From a checkpoint of a small transformer trained on Wikipedia.
Size: 8 layers, width 896, MLP 2368 SwiGLU, vocabulary 32768, 124M parameters.
Each number is 500 + 25 x the weight over its row's rms, rounded and kept within 0 to 999. Layers, rows and columns count from 0. Numbers have three digits each. The size before them is the row's rms in percent of the matrix's.

# gate: layer 5 MLP gate, 2368x896, rms 0.0321, rows 635-709, columns 280-335
# up: layer 5 MLP up, 2368x896, rms 0.0327, rows 635-709, columns 280-335
# down: layer 5 MLP down (transposed), 2368x896, rms 0.0318, rows 635-709, columns 280-335
gate635 100:523493517539485536490501472495481541496485529505528515509508496506555553446495475500514481489490469502493514521508467481496523504476494492517523540443542518535530534498
up635 101:488521484457539550520513499502481515536477495516463511534497465507469493507497500518464522497494463499454527494478517493479468496532481475418490506487540516483454503467
down635 096:553562495508439531498462545525470527516501511510467477542466506521499463461480499544488478462493469472503496535494468503493497454494515487448524510499496483460468511514
gate636 095:480511468475425496531505468500523511462520503492505510553516484533501471497492503517496512493484530473533492527482495496525503513503525488486509478445502505528522545486
up636 099:451450520545524493495484498532537480490486482492508504470496529506506510498542475514516446499507506515487469474485517511469498499455472538510496480462498533478458504510
down636 099:466470507476517447504518526500527534516509502515485504468513528482491519525461455520491521484521502511483523468487504506540522477491480492491470522472524489499493529494
gate637 099:515513562496482498495474536494493480509478539478522483490505520505487502496535541522465478499507545463509490492490526451430512506501499431501514495527490514481506504498
up637 098:509502513510444500488473506485521513474537542508483515499489500459511554490519488453535494513501469492513512497500455527516514513495481503486517459514513498506498535528
down637 101:485488512495512506482507464479511470516512497524506556471479449466508512515535511510552491474487515495547439510494485541465510493539515565481494495493454513490499530453
gate638 102:492448527485452502565492497529464502536491495469484549462510481553467535480479446512495506467514490503496494541494507431421482513462461488488530528502509501495473504498
up638 106:485538506492526477485519510494500464490488510522512472482482490512529499481498494470457511501483471511519498515482518471525534522497525519514485511491526494461548467521
down638 100:493549484463539505478490482480456520473463509514504460499459498455491505474511450501540476528522463477491527500519522465525513478553473479509497541534504476499526495520
gate639 110:505475471515524524544524513522544552504520546493493506506510505480475507548518464510528498520536442477494488499493503543469468511510455453504466508511490469558486472454
up639 105:510524528477495442490501457500480459532517519521537516477492502466545529533537497492468512500472521522535500490480495487484526499481470566484502549485485500471526495514
down639 104:478534469537489479514466469474505502514527463490474504518492453505510493515485486504495480558462534514508512496486531482505493517472509512495517502461499502454480496513
gate640 101:533526464524519473486503500491473475486509505476448524505476522475489480527514517461475534464485544529528523513521463494592473497520521453499515513473521489477497499464
up640 103:541480478512504485551493471533467465515508538488528552534537527482490518511554529526494489479529520516557484509516507494456517479476519505463483486531521508468455486519
down640 098:532509509505500499527517486541488488496486523509492510492501561491532469502491491500486507498497551518487533519444478460497508441513495484542520527455513491505539532503
gate641 105:487477493480509500526494528531537510533465480520501466516506523493489503470455518510464506512497518483475498509501525518469503539528460459488535467488473469521523474452
up641 106:515517514490526540489498496462425494524518504466546555496458476526515474521518513517533502470488461510518489470499451531506513466495551478473504500516505478488466511511
down641 105:494520464517505500517504499493496477514501498514483513534531490525534502533507488454516451506507484503511459510523496537544504533488491566502532500526514512504486480480
gate642 093:489460486527492548513479506503470443539506502531530460465535534471503525488483487486486483497471519487489503459497474493507504459504494545504491495480462511477486519532
up642 095:507438561500551506481496496502488507519501505521534494531502521520465516501489516499478477483543472541464510505489512535537480490491534522527493516514476501522541543525
down642 096:493493462448432509490497461500572543518489519511510480512493499490544487531504476505508529499486463489501502517488488531469520504463501501491490522484508475517510553525
gate643 094:504512477492507459445476498515484514510512504500488471506520534485511511520532503466534541477523553570465510469502510478504517491506529498507439497534507539480510521506
up643 096:487517486510495531483494496510500492510499510552464477466474475503511462502492519461503462514495506479498523476486540471497480580459486548469426470488496482460474515503
down643 096:526513519476476478443549511524483461562518520469493502510491500533510497498498495475477490490460516532527482509487524484520521490506517491523470500517498514482482476477
gate644 094:480505477498458530525498560562492526514501567490510467517513554539510503502457489508487519461533484482466525481469495534523463481495513511513497516487509477512458472527
up644 094:504487477483466510492507467468492485511498486483458481490512493506468536471489524482475470478492461538462527500514498465473488473561487509481518486492474557531486501430
down644 095:506502511468496481506526507489500457469496521475496479485480468469472475496466491496498507461497436515478505486466508475473514497483488483535491484518494468534499471472
gate645 097:520504527531503476473465467495535505496516482486490501516500491501501500498488497503503538468522479525460471503493535501507481455484521502532491464509513500451504485431
up645 097:484500539504518477514493465542466508482481478560502538544485490510475513513474459496494489503486467506505443478466528495486497474496563549471518466482509441482543495478
down645 102:497518464454517481479464539513474491522495552515533503470533481499518476518509497481491487537478532495466523509485485509499550497538527515452510508461524482477469496468
gate646 101:488483517463485482511511524510506523493499450504466517472505502541483501487474549522501490472573519490508456521504523470480523479515490467544503507541453531495481491508
up646 103:527504517517497511529561458516450535511479508478536475516465505492494532501520467525519472491513456532498514540521511493523489514501493500464528475474516507488474510508
down646 102:489495481495483539511520485508502496476497490493497513492461477468451542533515462527516506477496495516478460458474479491531509545459478494485530516475507518497510466492
gate647 100:501550516521533499524515490479478496480515476467481508522474481533458462447541479538511509533497499529536469471497482528489496500498511442497483528496480489558494518473
up647 098:484521500432507537489511503455434494561502492504518488477521493450515497453500478501519474514503522549531516519542490479497539510478506523522471508475466482491482516471
down647 096:494501468484510484431544531490461502469523556485494476515479508513503497529491530484475470477489488492505497543507514479495534481530521509473510555500516504486508492494
gate648 096:515559503495513481493506496527479463502480491545481527523474418463496484521515509464468529532510479466539496457504494546500561471498497494481508532533548545509499487447
up648 097:506529487532489501468482524518488502481515509461552508472537463525526501494516477511514518464463473496490529510486473455491467519509472471512488481501534538445503499546
down648 099:542494460498505480489482490525487472485477510530520454536524511502483511482499518463508507470494468538520482514454498461534518493545522524521471443504518523484476494493
gate649 103:487511444525494491539526497494527485441524489496484512517494495500499507480518522476528513538510484505466515486489488475491492473479502533518514516505518543525471501442
up649 096:505492538450492528482483561542435510528487532501516486481470497503562510506507498507512516530517553486507467492471474515541515445503506491490502522521480459542480488520
down649 104:481480551479488531488478487532450520484481486490516478467528477535510474485495485509515528494508472463521467494490508513468514496524478517469500501502505434534469522526
gate650 118:510500481501525516491491513516476496506557504477462492502471467491480515511517505497468491480495502518503532474523480476547503522458533519477505472464524502498536468478
up650 112:531515510478538469479527548479460481524505512524456456478499501518491517516527517515492533486531509542471529467458468505482483518481531521461505480536500489516498469489
down650 104:502499490503522535501516507486509512506513537510437472503480469470486529526497497531501497516469487486439487494494501498521481530488531481475494503523475450487522514463
gate651 126:497541512533544492506520526517494495496496532451496502516512507502513490488472454476503517517529503487520489493538448523478527519499512501520558508496460528470487464505
up651 121:481526521555541517530556539465557525503490505443493509480527506521513487487468467478493486528518485493539476477524467473488514523487504480480553553530484549459465442515
down651 094:526467485497494506499497492487483498520496465475531497489529488484528465488514509487517515502519536488485469465499493542439454506478522523572493487495449529513492492475
gate652 102:489512544471513475529429499488501568502499502458437489503473533489477488510471535547499523462511505480482468456490470449478451488513504509529514517481529477481451489488
up652 097:525502534486503492526486485459512533512544504492479471494503518486484481468474538484456485497490467524456506519506508542439490457520485516507495525469505534528542505511
down652 104:516510493553453507482454486479492508465528512523495486465520486477516543489534512526499500562514475488481515515503486482508441456517489492522515463472504506522521480528
gate653 102:548563473434498480541530476510501502504502499519459525539462478509513451476539478517548541535474469501483510473492538494503486510537467465551493517538518497498481506514
up653 101:533487480525474567524542489477507490547509474538538519514528515483508516452490546492484503471527498553461479511507471457502456534517526506520484465489488500512486512472
down653 103:495507512492521523442523506511508519532539511505512535461492471509484504487486505437494475433539470470482507505494484452513495524510479468515458497531506522489513523546
gate654 097:549470488448492461561490516489488449505478476532515491491479515498505503541483543518483496534495473519524514519509491444439475486487461479496483475499477523533484525514
up654 098:499485496507469462532490523514490483489431473540532476516485505509533508506510505492510522515539549510507525520514459518456491512479496512477479522490531505547463511454
down654 100:508497536529513588482530529478468531492519493517453484471463503460527494510501491518520520499505499487537482528509515499514499518478500484520520471539510487543497520463
gate655 099:498537508518486511534478475502509517463524482543498473487526488546506508500491433475462475481485492514512464475467502539551495487511511524484484483511518511523507478519
up655 096:508522546522467512501488486460532492494536489518506515504520522496470470461499493497520515510533482537525484513491460450483499495526517465509471523544475469534527510502
down655 101:493502532539468559501507531516519486495512529529478477481546531514505459533527545493489542467532488549508502450536500509456491479545516496504534464502513457476472457444
gate656 097:529515532505477498452479463486481499483514482533446504511492469527469456522496495493539521522508490488485520479472499487531459454481504509498518538478569492486512492473
up656 105:531476488519535507479468454507497503472496469476494460495496465509526488513555513506454496482495490525519534489464515487478461526522499476454480485558500504518487533467
down656 100:496496516470498464475512520523537500494515506525470514479476514511553506470503491496516485501545463517510509501497498520540511472514529496494561503515500470474517518505
gate657 098:489469532519487481466465511509581493497493487492511504523494489486510480503536518518525534489501505488500486526492515477502499492522481468507503505494499521469492530522
up657 098:505468473468505510518484523477503463526487487519450496522514503553513523446499486486514505530490476448502523478507465532477474492505485495501504505497464581528505485517
down657 101:489516467492518475503489498507551497508495474488488510479457485470487544533527497435498470468495500466513508478491516487470500502486503484490488514520481476531492478479
gate658 104:490483457496486499504493499529529510463520465523471495500479477462529460525460503540476491535509520484501459523493520509501503502534502526496458521509512509489502527457
up658 101:496484513548484521491476488495544513503466533545489454513502474487445486495480501484506506482509513558417495510535485535459487473471536476523527491527521453509525511546
down658 097:476477490489471515471515501493517482502454511499473499511482459525475486492506451509514532504492488547532476501517502482497496458474531558486516525514509506491500478500
gate659 106:541464464510533514530498553519517511543487489495511516466485521494513499514499485483493442471501484500485454491521491529478450514512464467538472534482519527491492495439
up659 102:488503489538532467500456479521541454501493514492551509510480442508501506501535485452455497495539535509461528525432515499519494506512457517473538487508428525505517482503
down659 098:510512516514498488538537466493481536484507507470486563547484536529493438504517543484533511518490511496485515465486491474516568518530514522507525465509463515471471457507
gate660 094:499472500461484469460552465500482512456447512464511509512494542516505492491493477514533532488541480512509512460481536526502511540536478486498533540462456494509474502511
up660 096:534551521506496469473466505513485545489487544548495517484541485456517474459496472537539491522521477480492531508467522571512507500516473514523472525487479481533486509491
down660 098:514513482503499488502474503527483502503511483544447463493474510508522508477511495530526465549499466469545512509507526479503477493507478499510508499484501549540532470504
gate661 103:463520492468514495508516457437514510515514508516499523501459524497467504499499533542492498509490493495492464534499474461478488548491491483501539512490501527494489530486
up661 104:538489514491476519497522500521495467481519524532528506508531514490489539482486502496492559511496470485517519507503482503458498499473461515505497508478524526499522485501
down661 104:463521537475493510489497510496505516513541534525513545514489486445508495498484521515531513527506509534479504458514545494470526525482471493524498523492486483449513504490
gate662 098:489529462488503516504492526467519506478479498498547461516471467543490512507506520541510489508531547497499477503593518518486500531482440449510514506471481516511494481491
up662 101:487478528475456483510512531485521539500499487541475477468506499494447530484463504494519510554531501502516493476495527539528457447491512463477470473509489524492480516535
down662 103:485521559455511512494496512518530462538489466511525487501467554467457531469527508488573464494506470542483506484426461505541505500500488468507472489489490529513510518518
gate663 098:477502493461511484528525500498554528519497549496467466495519486530513497491513493492530470514476507502518484486530460514489518467539514530487518505469540520532526544502
up663 098:539488463491527497520495512496499457506513509535481471483463499528532482495466500517510469489512543450498453509501481499509519485530515532486485522469522560483493478500
down663 103:516486472506549461494531535511500482490510501492502502492496472501541470550499482501504474487492533535504497495540487484565506507510457441496482498480494479475485477514
gate664 095:470496481442489514497484485479515494508471484516508533515542498510503539494517545466498529486542530501482476482491511484515522571505532504521456511484511523511450499482
up664 098:483464474505426502498504509495521526484525477536480481471538483507495469517530482483479504505483492516523477496461474460472456456455520476512550444487499529522526485515
down664 101:505466495484470502487504555489509488478495485549504476523502469431546528510525496469528515504485530486495469502491565453523484478492484494573519415496519533562512477481
gate665 106:510492480459511469557479566502491506504506498543521499473502518471475513455519472489519500504482458464468506517492494492473464470513496514476471497502518493492492514476
up665 108:502503523480479495525486560556509505510526491524527433520459505506501524502520479497537522523518533508516468527456466491519493488556484519500485471492518525530500496442
down665 100:505512510485510537495527494519493498536499510516524472472530505467529523491469445471525474480517456471515485540450519499490529485542472503466458489480512498522477524457
gate666 095:501506535486472491489496510496463522494468490532489534511494467493502441492487490490457458479506465492512514461510498498490504478524483462518482479491495497446499487491
up666 095:493509559490495456528496468522521491476506485495531531508500495538524478511531548483486485510472485484505509518470512457484442483504540475489488539493476507510491501503
down666 097:473504583498496471489467477487493504488509523565511508475498444550493465480469476502441485463518516501516496480481551490459465449535522515493486493495516505432535493469
gate667 100:486503472522503439504494514519466552488506540533514481495503484538470480514532509503519490472501525482488544458506511542501487511547497512512517489531511502471544484512
up667 098:481520536514465493484493486477495514469497510515483518513533479446488500493494501510456456495484487503516475461515505497511492478484510508477482502513524521465495514504
down667 101:512477526504478513517465510522455550504527504498537524534473542472515493518488495481475467527483497484518486494552500510460511468453505493486505507502469556508525482482
gate668 107:505484545500515497496492488533516491486514457527489469507518527453520485538544464462505517489501544523507527490507493502485513531464481486526496530440489498514504469510
up668 107:510499549525533556508493493500519469469545498495499540507498521506525499535474438438547554523526495497531504482511482526525477519515517509513501551455527495523476500462
down668 100:458484523515520496501454512479516492539500526523438501498505495550508473507505504541489484521518454514518526519502486495494491536483484534524457539497492469464511488528
gate669 094:495523515518547472511525511470461517534498475532531528486498517454516487497532488493507495543473526529503442478467477534469519462520476450467519457513473478500518489524
up669 100:497457501516506542497536528533487509531504523524502507503491516499512478524502502467545528455473505514525530510495491454495522500495493468517488515507510511476515471477
down669 103:462484561507553492504515523535504482490473490530465524493510530502520528476489488525526506470413538531514540459476534533452530519499494497496461443498563457497480481497
gate670 100:493508502504490458484478500470494498483455509499536497495554491513521470546492481544526517505481506487465491506491511487487495474476505492485490505492496453489483494494
up670 101:488512520511445486460541510481478472534513510490503496497554504520505498514492496488522487459498532453489529521512504526495545485511508489491516509489470479481517470517
down670 098:529503492509503506487491467481511483523478521476486509485485508511483525482531458486509476502486504475461493476542481459514519487471499504485503471487468477456516512505
gate671 100:516487516548470504516526448499506476517487495477537490496538480474497517491519515525496496465438488504477490440517514514473484508515509521525506515504497509567458488548
up671 100:477481506477536457505523492435492488497531561508537516458516479511455481533497518503513464473516493527494546502499465554555493471434493477520472497505551504484497499498
down671 101:540497478489489492477535467479461520512468536532533541509568515529502503521526484486504497509499480503499506482489490494492552458464494480518470462490471470506509522515
gate672 103:499451540535513505541457518511482539529515477559543497497503489490519498481515521495525504484487493465554494546489498482479488501525503501547481493522508458475499458528
up672 096:506529521477505475486511498500503520555510505508531492494465521469457536460522531486479497478496456522452531453520492480491548503510445471488522487428517487496551525490
down672 095:479499486506487523501512504531467530496463491446482532469482512490533494506503500513509524502468512490497467476462522450500503521483503457536500469503474486574519533471
gate673 096:512529484512488494494480506476475515523468470492469485517478479468539524485557480510560521502504532476471490473511515455495514501505520505446506526531503513506516471461
up673 095:497481465512443497461526485401533525460546538490482503442479449498515481479491529465524502481489541467460513514476480463513533495506503491506509485541501519529493517492
down673 100:535495505488464478485424457512484478507551480531484475475532517527504482514503488512484538494443497508481487477503506493521500488492504499519456489524495485519519498516
gate674 100:497493524499521499531545486487493514494511469516511517516538458475521498472535520524529447511511507497506509488456564511515496485497478512439522546496487530473494521464
up674 102:526514544496506535489489507518486537476475514509497493489484496500480507489517540524542483531459525510474470499486527548519502490510513500515511533531494471528478498466
down674 098:530541526495527516487506514531476513462478527500527466502444494470508468485490520487459477498469494485498500466488489498500494528465500512497504484525456499541546463522
gate675 093:478500510479521482470502545445487501472494484528490488453502510511499499481480489493492472464478505481536530537503497490449491509492477518472440501509482505495524521484
up675 094:497484513526476497528517503491499500506477458509526537509479460531537530520494488548540481483535526515486501511465489495430479507501505527474496513488470450441518511504
down675 097:505519536496521464515477487491522488474487518484493513501546502513483459500457523524496454499496466540484447505534506480468491539514508507471496491501506488536449521493
gate676 107:507517529473521497502479474475488541495483483544490535498545482473522513461532493526483501484472471502483520482493480516501535539500502509490533520523495514548472481500
up676 103:473474467503489545487517480465513525469491485483508505488541490454495561493549524492521475476498515497495539476498498501476519483530479528500543534480500514534485472513
down676 098:517569482524516492496539484511455485545498506506520484502498483509490529477494545478481467535487480452539524485510498470465478510555501492515517507541507500497472466528
gate677 097:557500516490516512515490428482508492527529553553492543509523474454466495489507496544519487464530510544504502475512506537508495502467472519467493469482522473452476477515
up677 096:499514480502558484507490490505516487527467554519529508431477482507498485493481478564511455480486502512507492515492495502505471538460492508488496482548485548503484458524
down677 100:490502467489516478488498489455536493482501559534522471491498487489518489503501544549473537488551471458535503508467548528484492490492520516488508494525509427532471515470
gate678 100:466468502466503509473537499486478551529497529505475475488487509491477487563518506482512491485526516503483501453474539492514512538510503524499477474540563501490546477519
up678 098:514496513493524512490519519440475519515469492483490496512488481504505496474523504520488432484531516509531491502519515523544520463463514496457540488482491501531489501455
down678 097:502462484506536459450511505494530485511507477491532534493493509530509434549459521477487521500479516490527528514523492473543544514489509476488460497538561488504476477474
gate679 097:532527488554482481511448519481479523511551469489525461490474519516474453522501511556515536467470500479494443465493491535530490495515504524550503515484529505535498490503
up679 094:471453537488537498496499508493497493494504480501453467494496486573452522501503513457512537518519487500537508555497496481504489536498492476478505477447519524494494511509
down679 098:480500490507566549490476491484508477467519514510493477481476482466505498531508527466463514511482500546450502501513487505520486511523499501484526491521510468470473503449
gate680 092:484476489484505485500475492513523463527507491496497464520556519520485477529553512513480489528478520496509496518526475484489478498526487506474523490518493492467481485479
up680 095:514484510518542504499468523500525539480499524517490519455508446456533488514496467562490513462517489506459506500485467527523520506512516512492484513493505528489487518486
down680 099:472526501518500525497493489510514482498479483515474475500521421528472528506528470518473518495483485475471486491489473513461496549544500492492429441499530523489504525505
gate681 096:516482519522515471488490511520543542555513498510535536500511479485512478487478445496492497477488513476529515514491503509488501531497472490452473483538495518477508508488
up681 100:513506461497488495488510582521485478468512498498486477498507531506460509505436512512503473457501506455495499498494513500488476541530512482463529500474514520486517474484
down681 099:539546479516457472526447508513530520499523471536541513527493481491462519484487478500477534491549476480535463531465504484521490536546540459508496539490491474491483434486
gate682 099:457449589523491527543510481512509545498497496509496526548528488484474521509489475528516463478482504489504474516495473507499508484518508492479466510475516490504447527481
up682 099:460488510519453491510516536511536501530535456527482469459441481491534522499501430493540518515505486515535527532470507532509470501472481515526517536474505516495505510512
down682 101:501472521527505500506525528525507493561494483483482466458492481502447484498474466513527496506487504500477536481509506510537490500486513481501533477504510508511469493516
gate683 100:494475456486480479463536451478518559508496514469484480502479487510454456495506503510497516500426479484488487476477435500545516516478489484524469504502468501471482512473
up683 098:509479554472522490476520501486456474489509499538496490511522480534539454496524532501501499477465503515484533506505519516517481482498506452458508510472512492511503496432
down683 094:528467498446495505481515533528501479484491535498503503512501471509538487535503500490505481496453502498515497427518533493493531503501516492454491526560497538472514497383
gate684 093:501524477519465538509508493512495483514525514487517518508507507495534460462538473492509513531487485482497500448500507531535483483505520512494478498512510501518511484483
up684 098:467495488504487512503493493492559522507478510488491480557552508489519487528522446469511533525463422444488540511497501526550513482491478512440485509493504513491504470522
down684 099:477486502514531552478488512536464505489545507479504515505506487495495512503516512468456517518519518551504512511523420505483502507520516476528490503520480521518493467476
gate685 102:522530478481490484486494511475530490526526527512484501473504509456521490501537539517503455506532486506486455484486465509486505496547504497492542543461474489499497491501
up685 098:503500474470490504474513519472479470511483504519536493486516491527514489488539527520516489509464506482514522502497453499505480502444480523457480528456511502511495483489
down685 100:502467449484478475474502476469488514503505474472570514482473538513498529544491541477455553502508488499476489523508547496473480470511476506535472489466520533529474502510
gate686 097:491505498485470493463512515495561538503466504489484524474494514498496502487508531499485508452500523486471496476494515482493495518477499501595494520495499450486531489446
up686 097:522510496504497518533502561490477490478468521468502491499517459469467504472481482512545523495517528484491505499503514529514539451497492494441498462513481522516511512516
down686 099:520504493511487469531458538504483495540482512504501520499542528518481507502512493511517461507513468446488482525523500518504493479512480514522512526477524542445494455479
gate687 108:433515497468500491509529505482524496469490469486558478530495485540477508484508487506510518536459492473501534498492555476532515515469518480520481487492522519465467511521
up687 101:551509491511508438424468492567448494506484506486514483483506548525461491480490500500508496519534499510542517510523510484495468485503500481533526510522505464533493459456
down687 103:519520543492461508472491467484507500524494507527491522522475487496474505542498504484505531536498516533465501506476507514520526522470496494486495479502471488507527505549
gate688 101:515473491504485463522465492516499535432511524546502529510450496486515458524518486478455515483475533514507468480514493502512507492535486525471434521489484510499464454483
up688 100:485508497457489481547481456494482497498510545449482463499490479465479440549499515521462470482522494487557490524467500517515494497506487484491497548510473473479524457509
down688 100:506470525503511458490490472447558494514472489478492519484460550487490470522503542496489529468471504517514529467505528507524506494474491482544499499480482502467541502572
gate689 098:491466484492495501497463495486496541511478476549502465489480483474492472489497445515457500499479567540512463517541495480469527481525524518517476503531490514494514477568
up689 100:525491524521502517552515473505513470479475485495515497510493462478509487506525520503551496513463433529501533518535461469522504509531504510524481491523450511494469516500
down689 102:543503526552542484494473489478528450515506537505495496558478516444528517483525484477488500495483482519552470538528458517494497475478509508481513475519519454531524484467
gate690 100:523462515465498535524498468528500467514451500484555465489568480509557518533485504527482479510512525481507526496520502467504457479514510495513537491500485510476482504482
up690 098:522513530514480521493515501494523491478488516489488482486505494481490466530494561511453542533533514504510501462509518529473513479499511478488507556516517496484497467507
down690 100:502510458516518487494467476485485509525471528437503494512558507501483469537503461467486528546530501524543468486495494510529501477509520487508485505502479501475515498507
gate691 095:509471488534515481478481466515504501491480498486476524473505496521532533525518480519505492449479560529488460503492521485519527528482490562525542551521486509514519484495
up691 099:500531569498497490482521509527476491530541518496547474490489487500512487475528538505454500541533466514532531493473538539504508510534501509465490510516449470491503463516
down691 097:467538479523478507477473504517497525479487466469502503524515501492529542514455487517487510472488540499539479501444542512459548524495562544537462479491535534544526522431
gate692 104:524520481531502504538489466522493462509531456512485496461464466484502488545512518489497522462485489448484507491528493509487482496487479496532496481493508493497551534513
up692 096:505490510514516493503485481484473511465514467515508501503513470535489473513518445502521502523470464438487520498532464491482504460513497466530515487505503481486501491494
down692 102:548527521501491457487533490542504521488502488542500500510506496540518516508505489497475524494473495465481519496534504495512482480483456536493491504517508474505567493486
gate693 108:475486488534523487506525492512455515490525490482456502468479526486493511515506516492492486496519503467513521504492482507526452528519476478493494487503509476463537469481
up693 111:506494491514511493472470480497495515530458468518503495460484515511519529489528503530509498489513513493541509538449517475467493473483536491504488472508512489555514502497
down693 107:456491514514521509507516481491474514488468481532549520455563498486467495489506507489514516481488544533520529522499468548522486517476518493514477487505495505460514504567
gate694 099:521457519504466498532468479478484522493471457481536497478528482518526505527510509512516533501442474504523478530531524518489512547542485533494525496528486463516472459475
up694 102:499482457490474487512491501493486466502532489462519481504500514500516475500501499521481520483514465492566491485540499540512471475474494488475504487506474503491495492492
down694 102:485514516502509558492486485465525487488501508507513455469517476437528496500465545492511493504522525516527499491539515479527476487459469487500538485464500514470517512469
gate695 100:473518489491543531438479511551472512515505521500531542486480500467507531486538539532516523516496472527510485529472499492519498488489504462460503540471491498473524505489
up695 096:498467531521486504529558512472498534511554528527457476490507476527497516493522513495488482491489515439470533498500492518475498499549522494489498493463516486517484498502
down695 091:534510507515508483499539527510494498534455504489527507482495510488507532499495466504539544540494461514501521504519454498490462480492490495513488513522522510470474501463
gate696 104:500485491477518519499539506482490478473513521493518542497467481441484522489543480485500476497483482491509527478474519458473500448516502511475494453540500531535477529500
up696 100:529455461505482496508528514466542466494498491522497522525510555490509547443449483518494542485506528499459478483557494481472513488492519506492544515492537550483480531480
down696 100:522540546500510477539483510505550516518514507526491474505508517487499513470537481517502532516517485515568501509535504515498524482464536466505502489475513502509493479481
gate697 106:481537473528475531514501458495457547507492525520485487526494462507490462469481474512475518515497523474486532507521511496498522478519455521481504499506546515546489526506
up697 104:491497512487526482521515510472527490529500501490491537499516577501465512533498496499505516513531509493504464505470532452477508504505498519476495509511521480485554486496
down697 107:491507495510541517511520505489525474507548462469497502477478503492458472498511504538503530493536485486508460509456537496455472477541514506514522524551515503514526478489
gate698 109:465489501458530514540538539484511524452507503462516510493505492523529496449497500464512477516550494549493527512538514467522470533498508506546448496491471521447504505519
up698 113:491499468496455475464517482509524507528480521501510481482497513516504494531497501484503518466472499454491549505485547569479481467505516534492543491510530495499490494519
down698 108:519528538472468494463499508501486486559515542551557453526514494484496492483516505533483525448486456515511487496506529543483511484489493498491461484512480441497522485501
gate699 096:523489513533482519500510474493536476493514513509485517518520495442441503487513514485495480523516492484497489553513498509494443537506447522508512463511523527484512527493
up699 099:509478520496468491535509475506499488538519470492458455519502482487494481496509487496460480543517498491536454520468457514475440528484510504517495487509504508529476498549
down699 102:506494493472543495482481435475479489548503527494507473503506511474483476493516527518467516509543514518497528489466528514472510490500461541478467509467497500481519509498
gate700 095:495497493526530502511523496542484478496515474482479522451492542513482554535469455521497452443506549497502496482496476517481517478550474516501540507520494502495503519461
up700 098:518522511506522485508541524505468511499508508451500495547439506509536486521521528496557506471525510499494497470505553493491519507473524511487491457531498476502511494555
down700 097:489509521471528507511535579504501486436471522480502499529509463486516506492538556503491502515451503487514523504468537473494538484521484498506453523575479469525485495511
gate701 096:501511529506542472497458488482494492505476523481519533534466515508471508483481476491454474501482526480495504547468489566498478505495510501549512475537485509522503506479
up701 103:467524505479515484490497546484529473524542519545492463435488548453473483488473493523503453548515489500530453544503506525460489526517541522510537480481508519519505514537
down701 097:491517507529462508543520484464523477517477492471507516516459503503505503491475510507528510499483501467513511518552492485465495478473511480481519501508531450512470492512
gate702 097:525500491476486517514523541541470486477513510484517472518512502499541529472507463501542477491524479500478471513467557480508510504447504541495505528487500501525516514484
up702 103:480519479498493515505489497494461488494531557521463506482496475488489429518478459502495466470474519504509529482496472506491498489516506504557459493509489515464459488487
down702 103:523506499532472500517530513477463487516491476522466547500472539470510485525502463487468500505497494473477497509486479548473538494460539510460512512522428529494508463507
gate703 098:534522499521505501511506495512531485458497543507462528514484506542496487493520487483507512518505547468498518477473476520519499503467477528466520495536505495466513476499
up703 099:523494487495521485519488536547475509485494499506484534481526459484548502475512542559526517541475506480504484464513501510514522535522485499539511489471512520462527520544
down703 099:475517505470546482496511505472476527477516482515501527532492541484521459492515501533493563439446529495522524503457480510464449486510489471465467485492478481481500504506
gate704 096:492509524512497531464486545511492512452464493461434551504490515491528496472507492508501538548553509481511503541507519491532460524502489512502508501494526517510519507504
up704 096:508471497476524452522488492482502503493482495490509463472500485484492540507482500488508471496542492473472512500566491510488533534467495469501522491480479487477478482481
down704 095:527512481501514498481516489470577507520510464457476501524491492506478507493507517545458506488460522515481481554535525524497468512539429462513500495483549471464497534508
gate705 104:483507508500508483486500469443508480497507484529545539486482485474487525515508472487494465497482526487475512474506479505510488522472519517530495514476504512486445511519
up705 104:484534430489554521485482528490516494555509505518516493501499471464527445525459497478512507489486474468473517476505486503515477431512464464511518523454489514466518535497
down705 101:478527501500543467470502495501492503531470477477489481513491439494528506515484483455509499502468481506537531524522470498519498498525533492496503496484540504521498517520
gate706 115:506550503523536496527518488491490550503466493464502492515519479508503527516442529516486526497509508469520526502477493505470517540487524495468499518518476469496535479509
up706 111:471503501534486503542502499496522525537489497481498552507498490495495534509483510546486486541479484472520464528460519503467484536518503494484505519472498545484507495513
down706 095:499503472527483525512487469478493492480503521491519500429507552477538461519480463521493466508470520483472493496467523521517474522507519481482516507479477514477473500499
gate707 099:511538457485489514498473488491513505477551496527508492460472477482541463521472472503493478520540496467527507484509499500507538505542491535451503545505497494463452481501
up707 097:500477508482485471525512487483534485495485561482486500480538476531524548471497443471557474485499444513514468471493478481480545466501482507541487508528481480504499515502
down707 100:504506457467523474515520495530518479442502493486508502510482496542514513514453485509498517460508518468488489484463510492513527480511505519483502558506511516479472523549
gate708 101:483510539491503522503497496510441516509491478467508522521486481474531498537471482541548461528535471492497523503462462511503510505518504500476462531506501483546483454490
up708 102:515531500473504496530470520545470502493503487481503510545458506521497488501463494518490530465493503443505464530492522510536527564523489500495496510524461532489498517542
down708 097:531517519467484458505486503497506507521503498508529478486502485521502485494516534506493519521497483531514509472474509502495482527484487494454495520513488495522490475433
gate709 101:517479474538507550501520497489519508510517495476552507531461522506540524520553526525458467489511481497502514498485501537507455500462449502503497467565521554508504529518
up709 097:516514524489495462503522461509483477495561529494483479484532487505548456442498538502491580503498477511512523515487471494488499516495491512484462495523513508538492496503
down709 097:518495492471512470541503512510485509515486524554538482499510566543528480505485513503492568521497499482522518488472497485534480502552499509480513451495537501491483513494